Part of a small language model's weights.
Size: 16 layers, 4 heads of 64, vocabulary 8192, 44.5M parameters.
Each number is 128 + 32 x the weight over the matrix's rms, rounded and kept within 0 to 255. Layers, rows and columns count from 0. Numbers have three digits each.

# layer 3 attention value, 256x256, rms 0.0938, rows 103-127, columns 128-255
150137133117140123188086129091130105164126120127122144072150162127118170107104166210120113047105185135137057133145176177147123102118168117084163135091116149103137111162117149132102116191117128170107144120111026110085076040091130092114126184137092170132076129038089105100125127152110127162131150154041125111090170106123073177091116173100109164115124141133166122140118147111165189099051
139114102120150099103226129121167106139226122138154161159149152162136106131119169109157116090162089139151142044208094119114123140119161116133115144175170045140155138124117127153090081064103112106084149141160109113203102103140152120120160087120153100152106140110100112037051113145125131205079129127117140143135118144162129131170138083081112154141073119154209094115111066115113143117073
157141146107102118163132105138129170123116148129083116094173124195130153089102104113089088117135145140144164109119141139141146127151145048136134113206140082109143114134139081123173155131109144070126132136094131144104159162120106164140120125123100161130152158111124117083147114103074122082143089144144120183098175137118063138154098117144129122112149149160114117097173134109153122075139
178141126137138119111169129117169128129126102122079147072198119162137125181100086134131121058150120130128120042110176177129165105088150115102083076167176076133109111123119103131128144142117151050104147150154123150098069202082135122140082094118197151127128116085160102049075120120091089083090118159100084132122147119080155209144139146109086120125130116108122148079135161136112139213102
120128118111112108150110157111112118147172130167115096087185143109120194112112135108116133175132032119092122137120179122153147135112128115131151150134178097094143139092129121132175149098091146131160144131100162118096142104130091118108125093088161090111168111160136130103105136136077097106097115123136125138121104146140074127148096150105184139129112121116182140129145193118208174159134
158119123144108146075087101101143143110080122127142128090113033174117158141119118142146105031119197052152115110130120169131135097086169158124117102155147146115157138138111089134132157154142111064131118145144122123158051183091149073092088202095138167115167130117146134102096106122097135109116114150144108128098115138102099184099134101106133126122144108097098164148115143121172076152127
125144116113131132102091119132127051096159071109122159108104116070101098175132233120118142126125129146138055126099147150127110120069128060131089120138116198145083106124105156150158075176123133127084128131122108107118174028071124068140122076134112091140117100058142150132145114111114133073163141135091138172163110191140173116027067135124186112107143110085115126164168148127116118090144
151152168138149140175104140086128097142088151131099128164123162093135169121168094201104045135104219117096080140154157137111116146072103122090097143087104115128122157139139170110120151155144149127064100132121045126083136108157113120137176193113132125151104171101155145164119171126156186085120144120116138117105145118108126131092118172134165130127127137179156129111130125138163070120085
128105175183156111163151147122191096180074072132111128112070165100111127153128137180108077169096151149125069121103135092142133129073145050119116155106109062178114102146137109119134103133101130149145123104158086175179163061102158139127127124145127126138136176056110108079073082112089096140128165106031154154182193123132140181108126144102075148132110111135215084152146102091106124010061
091064129132128109183129145129127109157120125085091118121110118157131101102146108135116037140132156110170160220139112124139113143164120087166164183237123158131129097131127157108110094133107075145136131091130139111150203031167152207137139110134125089136148181128090118090165133121129109140119091109103187129168173119143094101152100168130134144134120154134248069153148078103110091021105
120143119098132122112144135101132135158213155133103111155146100088128151153112157174140126107115110126123104082130141128133135154155106101107086137111155089096164122103154149159166124159142149066038124159148149134111097128139104100115151122139137170132134142115157104081093145119110159096083132127091079136099110137113092095152134140132126129117149155130138184138129110133120145148110
127152203107117137180080126182128140086166088146102111079201167136111153189130038125101165119139139102149105136119140172159131117153067168126090081132111103109105126161126151129104160122122124151188165128099168115170165120066134105134087090130099066103135143135129143163206184127054074158155123181130161118110225142120148201209147147120200126110138120151150161118136128155100166088214
105067148130111158124133128124156152150052168117117135109131179123135148151149074187121156133135201137104144122120128165108100182135091127059134107104145108142089078123107133112161173128129121113158110110132057112131081194151133125171136181166035145133097156126110118166137137108144089118124118101113104114113148115122204132171154160149061142128161123126049105130166114123156117148088
129170149074130102094145155074119139156165074131082114126094159150131108119105192154118085103150165107126133085116194142125132177114126122141222132131077039174107148086115158134146154161147113085178105118121073154146109143159136115140117191130088213109098163112136132121127143152144148129120130169098145126137183090115116214208134214121120158131141151167150135126138116119162142075056
080141172121133156158029117134164141121116188136147135124139120106142197128171102049145175144163101075109117106137131114129126114109100113143151138077105119105169134162152093121139061071101151117190126151108179062113126119131128093106144171147139118114125113119131124129149134113098147142109137133107100147141157126143180126122148137166090137110133147197205148128118129123173188162148
172138129117133144147179121126103152139162119111155154043151144077097138127143153140132135144121121131139133189167165161118120125156143111144146099099143138094164111169158160113198132126135149099116114145137063066119117071097117055130141113124161160138150107129143137148159186155208052138092178114135128068157092064117053213148118141088145140132110147104120110129116081135175237156144
078126126103106117088152136124104122129124087149163101094158122113121071192132130195114163151102110141142101185099180153125151130169099107136103203128111135166121136132148168148126152228090136150176129105125178100115151100090116089129106080097123102093162134138157127095094158155071094039151141151113126111134167150090173173178135213089212132107118175100094195144134129174089136153114
105120121143113140093165098094117143100157136176134116204177110192137137126106099141161093129126159175124100090111119120127130102118108157130092134147177076060134150107142146148135198148144123147126162141120168139123113245138128160115103098129120128113126112168155126117108117121095194101133085095174068123111100161120144099177127082152124103140122147131093181100157125140088094199179
138144147123178111162151161150158132166110149086119098087082125111115127075146140127113124178109098136130150121231131101128120105119134087150121161150088144114124134154150107102118084078130146101121127148126137080081115045101138153136177178117185168107148174085099115109148117141130101133116192140097125114136130044105072187089120181087068138140114155191223083160085072117134226089165
139142168112129122170126148110120181123096086125146113036147145155141135119142014148097099138099155086129092212170201118128126168118182120154102129147104086076128179144148106097143148134103129095234139141157132119077133152108135135103119240132142172103144202115113132079152153151108112128148135128112098086082167077090092209187117146135158184128125127156201125126095114143130118000119
138063130130139110167102131176158108107096118075088122053086103148117123112128124076100140185135124091136183187135139153115155136102139051161162118150130139191122124173127133090132078046120115072171124108122084128136204054112128182133151135124154085147171169119093119131147123109130082146172143101120205138171136110163117132117120168153137116146141088154193061134147107123167134018184
113127138119141116159112126173104127091111162104141135108075139127129123109140110107128181136133121127128146179173110172107106110157139103128178114087105153110136121148146120096143097102140147123141111121079070033116117091133139114131126146156071117137111135160082110189179145125150076180144164118133160111136108064142121141084124141130090145137129136123136105170128097105157184119153
151147134123106137170113150118151102118126145113115131112158071108132147119089123114168159044121034147121133150094103157142103095161140215115114113167125178092154057139150137134138081112122119129072125139159197082126077122134140080087111111112167064100166119091132086121109152126112113112066109141119110109117140110119103135062156156100108108112094141080163129170100192107120103177034
158149096127136146120102134082154113160148118140077146133139150145125159130112206161116098028165128127132035076131151176125143130122174131080121082070094115087112096096108119161142115189128118104061128145127009170141111110133118106139133181153066144169078128070134127164154115118131154152160112109146124151139117150157165109095088095170124128120171097120093114129157134098104103071058
121176138130123107184177179153103064159196172134070135145161206058127143107123195169123115202092116211126141183126161129150112130159102063124211188167156157189127119115166148124193103139094135185074122135105094113075146023141130119184111049168115112156133128057098103123134112113106101081146137143094160156116135125144109144105118158120153125127096164072178097170148110082142193090060
# layer 3 attention output (transposed), 256x256, rms 0.0952, rows 103-127, columns 128-255
133180147198130125146100156129118120143117104178100098162214193055103152156156158140164130153097142126125147155147163133121184174160136097133071094064166099112184098138077052102122140134158147107058141178131099116047129141133091194147095178115063073112148063046107087110150137104166188133136152125109128116065169081087141171131153116163152051111151137136127156105148129086124134101084
193129105136113091067193159177117141068165123103146073087169193115111135096098101090107196190181165162170092213203184111135174145144147097125155148132126122130136110087172128137122124115132201147164138172164131116105106160148078153141101157086178144136127166152127129097139141107113147117125145126105127129115156164100165128094140114077142112168067126112164116125154156082109091161121
145103197164123141105135165154134140102146146136043135120095118138157113119084150181167139132156142129176114150141131128180110152127142076109155125128143140084056127064120154203129093116058095123105120126107173129171122082154160113082174066118113177104180213111091146136071152136155169164100106185106095069077164103128070127131114178133143118126108154232074129127095139078150183117114
152139180102141131081207114113146077118132118161048169098114091118134142135102160124213138119109155098179136150142124131132086155159071079072095125145143105154138117090099111092144160116112126131108160104119117105101066125131144180120134113133085090124115145092113111064089120108124146089085115176172134101086138162118107167140126129077106099149139165123130160135118078155111153125086
159177129162108158088185081115142108156111112133113109142089116133092148166146131129106107169125140133133159148119108148096128143131079100155131131156120178171142166084157141127129124191097108136129135129131117124144141174145147111118114127125094065129120165108131129080124201118177105111108149131211185118112146129117114142114159124093179145151124116134180157143111112143139145179097
156122170126150129141175137107096041127131135139115128043140074145177138076135156136151137198143149107139127120113143122144112134082145163074062111088171094115093117132109171162152136147116158162129154103124169078122079088118083161098148121133153140115157152103099123135123139174114126173065099114118113100114154108121092138165107150144156130130173079126109164149146114095124187171127
101158145163113152077110182216109110170154140109078097110159150130107126179105175137179181157098143103153100099106102117157151130147125109103081126072139102099109043130127121109127131143178112163134180079141135127096115153124069103113068143154170123094137125151128076161142122095137180067101109110121123123128127180140082127117125135097108161098129147123170111140172121123151104132156
173168189076168149140096156034152094168049122163098141172122160063161212143120108131122076165129119100085110136108142104153148114185146146139134137054139121172162143162055142218209165062096063119148139097142069133142136147139136134097122133206168150111110123108117185179122120138181178130156127031093070130215144131171132156143121137208092073119077164159103125150127083145193142138087
160149122178128090097082172195147123017115110131129055156156188073150100140133155111173169186099184150156167183166187088108134171196177088146110130149119131110226101122130104132144138093120148177175082109093069168129125118175110220112143162128100098123125149099095153057136122072116189114176121086075081161142127168099169188122135106097059096194075123164163108135159112094076124110113
116086157160140114118072211125174113099120123150112093097155141103111141163126099151115099140104166115172162169146185107087120091131135087175134098155148124112198120139087097163161132098142128177142105123157083171117121133122154110115093136127146160111191148177100151091116134114116146181125104109140093151096108146126143180157109156158098124181121080129210094141144093073131111107138
091188138153162148086154135104134130137105127159160181155136080152098134146175181143155183177171106097143134113160097125159129152125140103120156098138151111115130149139069085110168178153124141110100184120138126086140123114106103107113101115191128230110094133131125149101117147132118113087121151116117143084119140135095111142124138138088167147116106095120073149134119120122117166113098
090119136159124092143164117049183116114174133162158159073123086109154135143094134103135127104146135141143191104095147169134120204176133163137072090130148131144126095091143123100126134108135092152125098167049151112132118200146157137180158106052062044112178132178122088154182174106070119129116158192163159142103124119175141092075145130125127086105167124084129097106110103147167089179094
128083110100103137183135101111159101143039117118066212169101156134231162091156062147106109096070124164086107147172120102089094141158160136124109114116104154161112065123102149123120091064148047105191072167122114148109127126121124143179133075173162129078178129146174196130155048125117114089182134134120089121197180107106178168110137148174062050133129191125093088164090135114134131063152
123129183159094151095160102028127150090084101172155165148147116130103135164151094159192146174133193123091146127172146126074218157122085102140121061137067160143131126094126169151124164146162100159128101122088087123141136116093124139147140127138047170168099127151121118106120101172150071127153174172122127116124126139086137136075187124113136153180111139122103114134125095085074140131088
183166133140137124172149102135072153168041094108197127160157133191131106116135132105117169175111113145124112154157145144150150081081109152200090165076105122067133129178121125136135043082069152154121119120075094116206052168146132124105134176118098154167103158101181125187204187169097100168147162070128139105170145078156094104131111131137155141123096157120110159153077113103180122169169
096122168141185121148105139188053102206123123079130180123232189111086064116093156133111046129154180110147212127100122078059149101138071074135096160052073114141170113178120153151134128133130176068102255154168122065042160182044109093159099115101155128128160103151101109156120127219086093086148216079144136062075131134073086120126125120102178125035133111114181113137150129091122150146130
051127196254127096050078159114183172128147123141147164125106074085112134116141215122179134179121186090225186120090077162116107198184086088119090084184158123212130139061110062135131160148197111177102139107110152115063130096087153065106140164112064135094108126136141111132113153130047110062068103207135183076060132177137161153067131132134159197086168098074137138164152098157074095124130
109169134124138087146127075078200122107155169118129107092098043176134163121119139136070133110161031097109104150106095133119101134107137142100135125154169161116057163098142126166147160120091127093118167111121140103158109080115166114065170070113159111081098161180153154161047192140106141122133079189130138129161132126153156116125089101143156135138137089073126106100127118164144147093172
142148099200218105134115169199093153113086101131185146144198157089087018161120150124182135152159193146165142138131200134143207176112114041150120125054114046126216089188069044060159077096059214094099106180112098128102143113106098177193094149151054138197154121018073104132153093118134097182173198044150122084079152111073070155185169172078158088086115108156163167047089072075071165122134
162129175176163158144159142090162139166076132147104132117117113069110136106121110136122128175111155104106144110163173133112133129139149097148071128085120134213157154161082031132185149150144128170137128143128127141116150121109168177150134123129058103140141124086095146112113181209156181205136181093127119076069147141127098144123197125135138157114124094121135137141090119124145169137102
133075135089165148162166184202130123149152131093115103097160163089138077130096086137104088138133165161172115145109169120135083084153151107129111188148091126111149142183119165154147077051087140143114114093164095145132157120143097140149123123144153145113202177127076113134142095158153166170142102043137092167152125089129079150147124170115096104136117125193168128101095099083150130146164
127083100145104108168093152171077122159092112120124130144176149159159082127120126144060132104131126167067122117122132115141164084085179145146090161080088110101124110152163153118078067120126144122168136161111140144082147096136107124211133134105115125129123092164153083109192116190100131194168182094147136118119147104138100100107123145160144147096175150152122098130119144137093118122163
118156084120102138127119136079126074124135095182123091100175170148047146095156200081138111144113155144097110134106103124104095115137144131132098125112163096112134110166049099092068093178159141174197115196135160138108087108166169152090148119109111111124179078095096086103164048114152094151100097153136075163108088170071170160176137091075109119165195118112138153165106147127041096092059
158126097135028158146124112154093112091130121155113130186177149117144173143120114127139152083100124151095115097208119111128154097169152156114132075072117146043132089122160101117097141158181086116094166167098121126131155117138081100133095193160136160115126121133107129044177157071181171074136157151119110150158088150100107149084187101112106128170113166083067104132164201103128123090097
156158134170151150065062176181144156151146111095098067181104192096083091163129140147176163126136170098163134126146173107142131100140113099123164141118112150130152113077107107131128115141120102092116117148115161182112126141148142111100106157141135118124171135078113141133102162080173133078120131162164109120103143138079102120093144149125144111070130155134158135120164158118142086066111
# layer 3 attention query, 256x256, rms 0.103, rows 128, columns 128-255
114120143125128137144149122124136103137113147123089116125144143117112119125127116113146126124149112123121118099123135128145126121125129145112105140098147143130141140141131121112118135135123137126111120121121103121124134141143126100122127151142133141133140138119114131122130130132119127120115137126118144139154126140140131121143120112125107128135119135140135130123129135127119094117122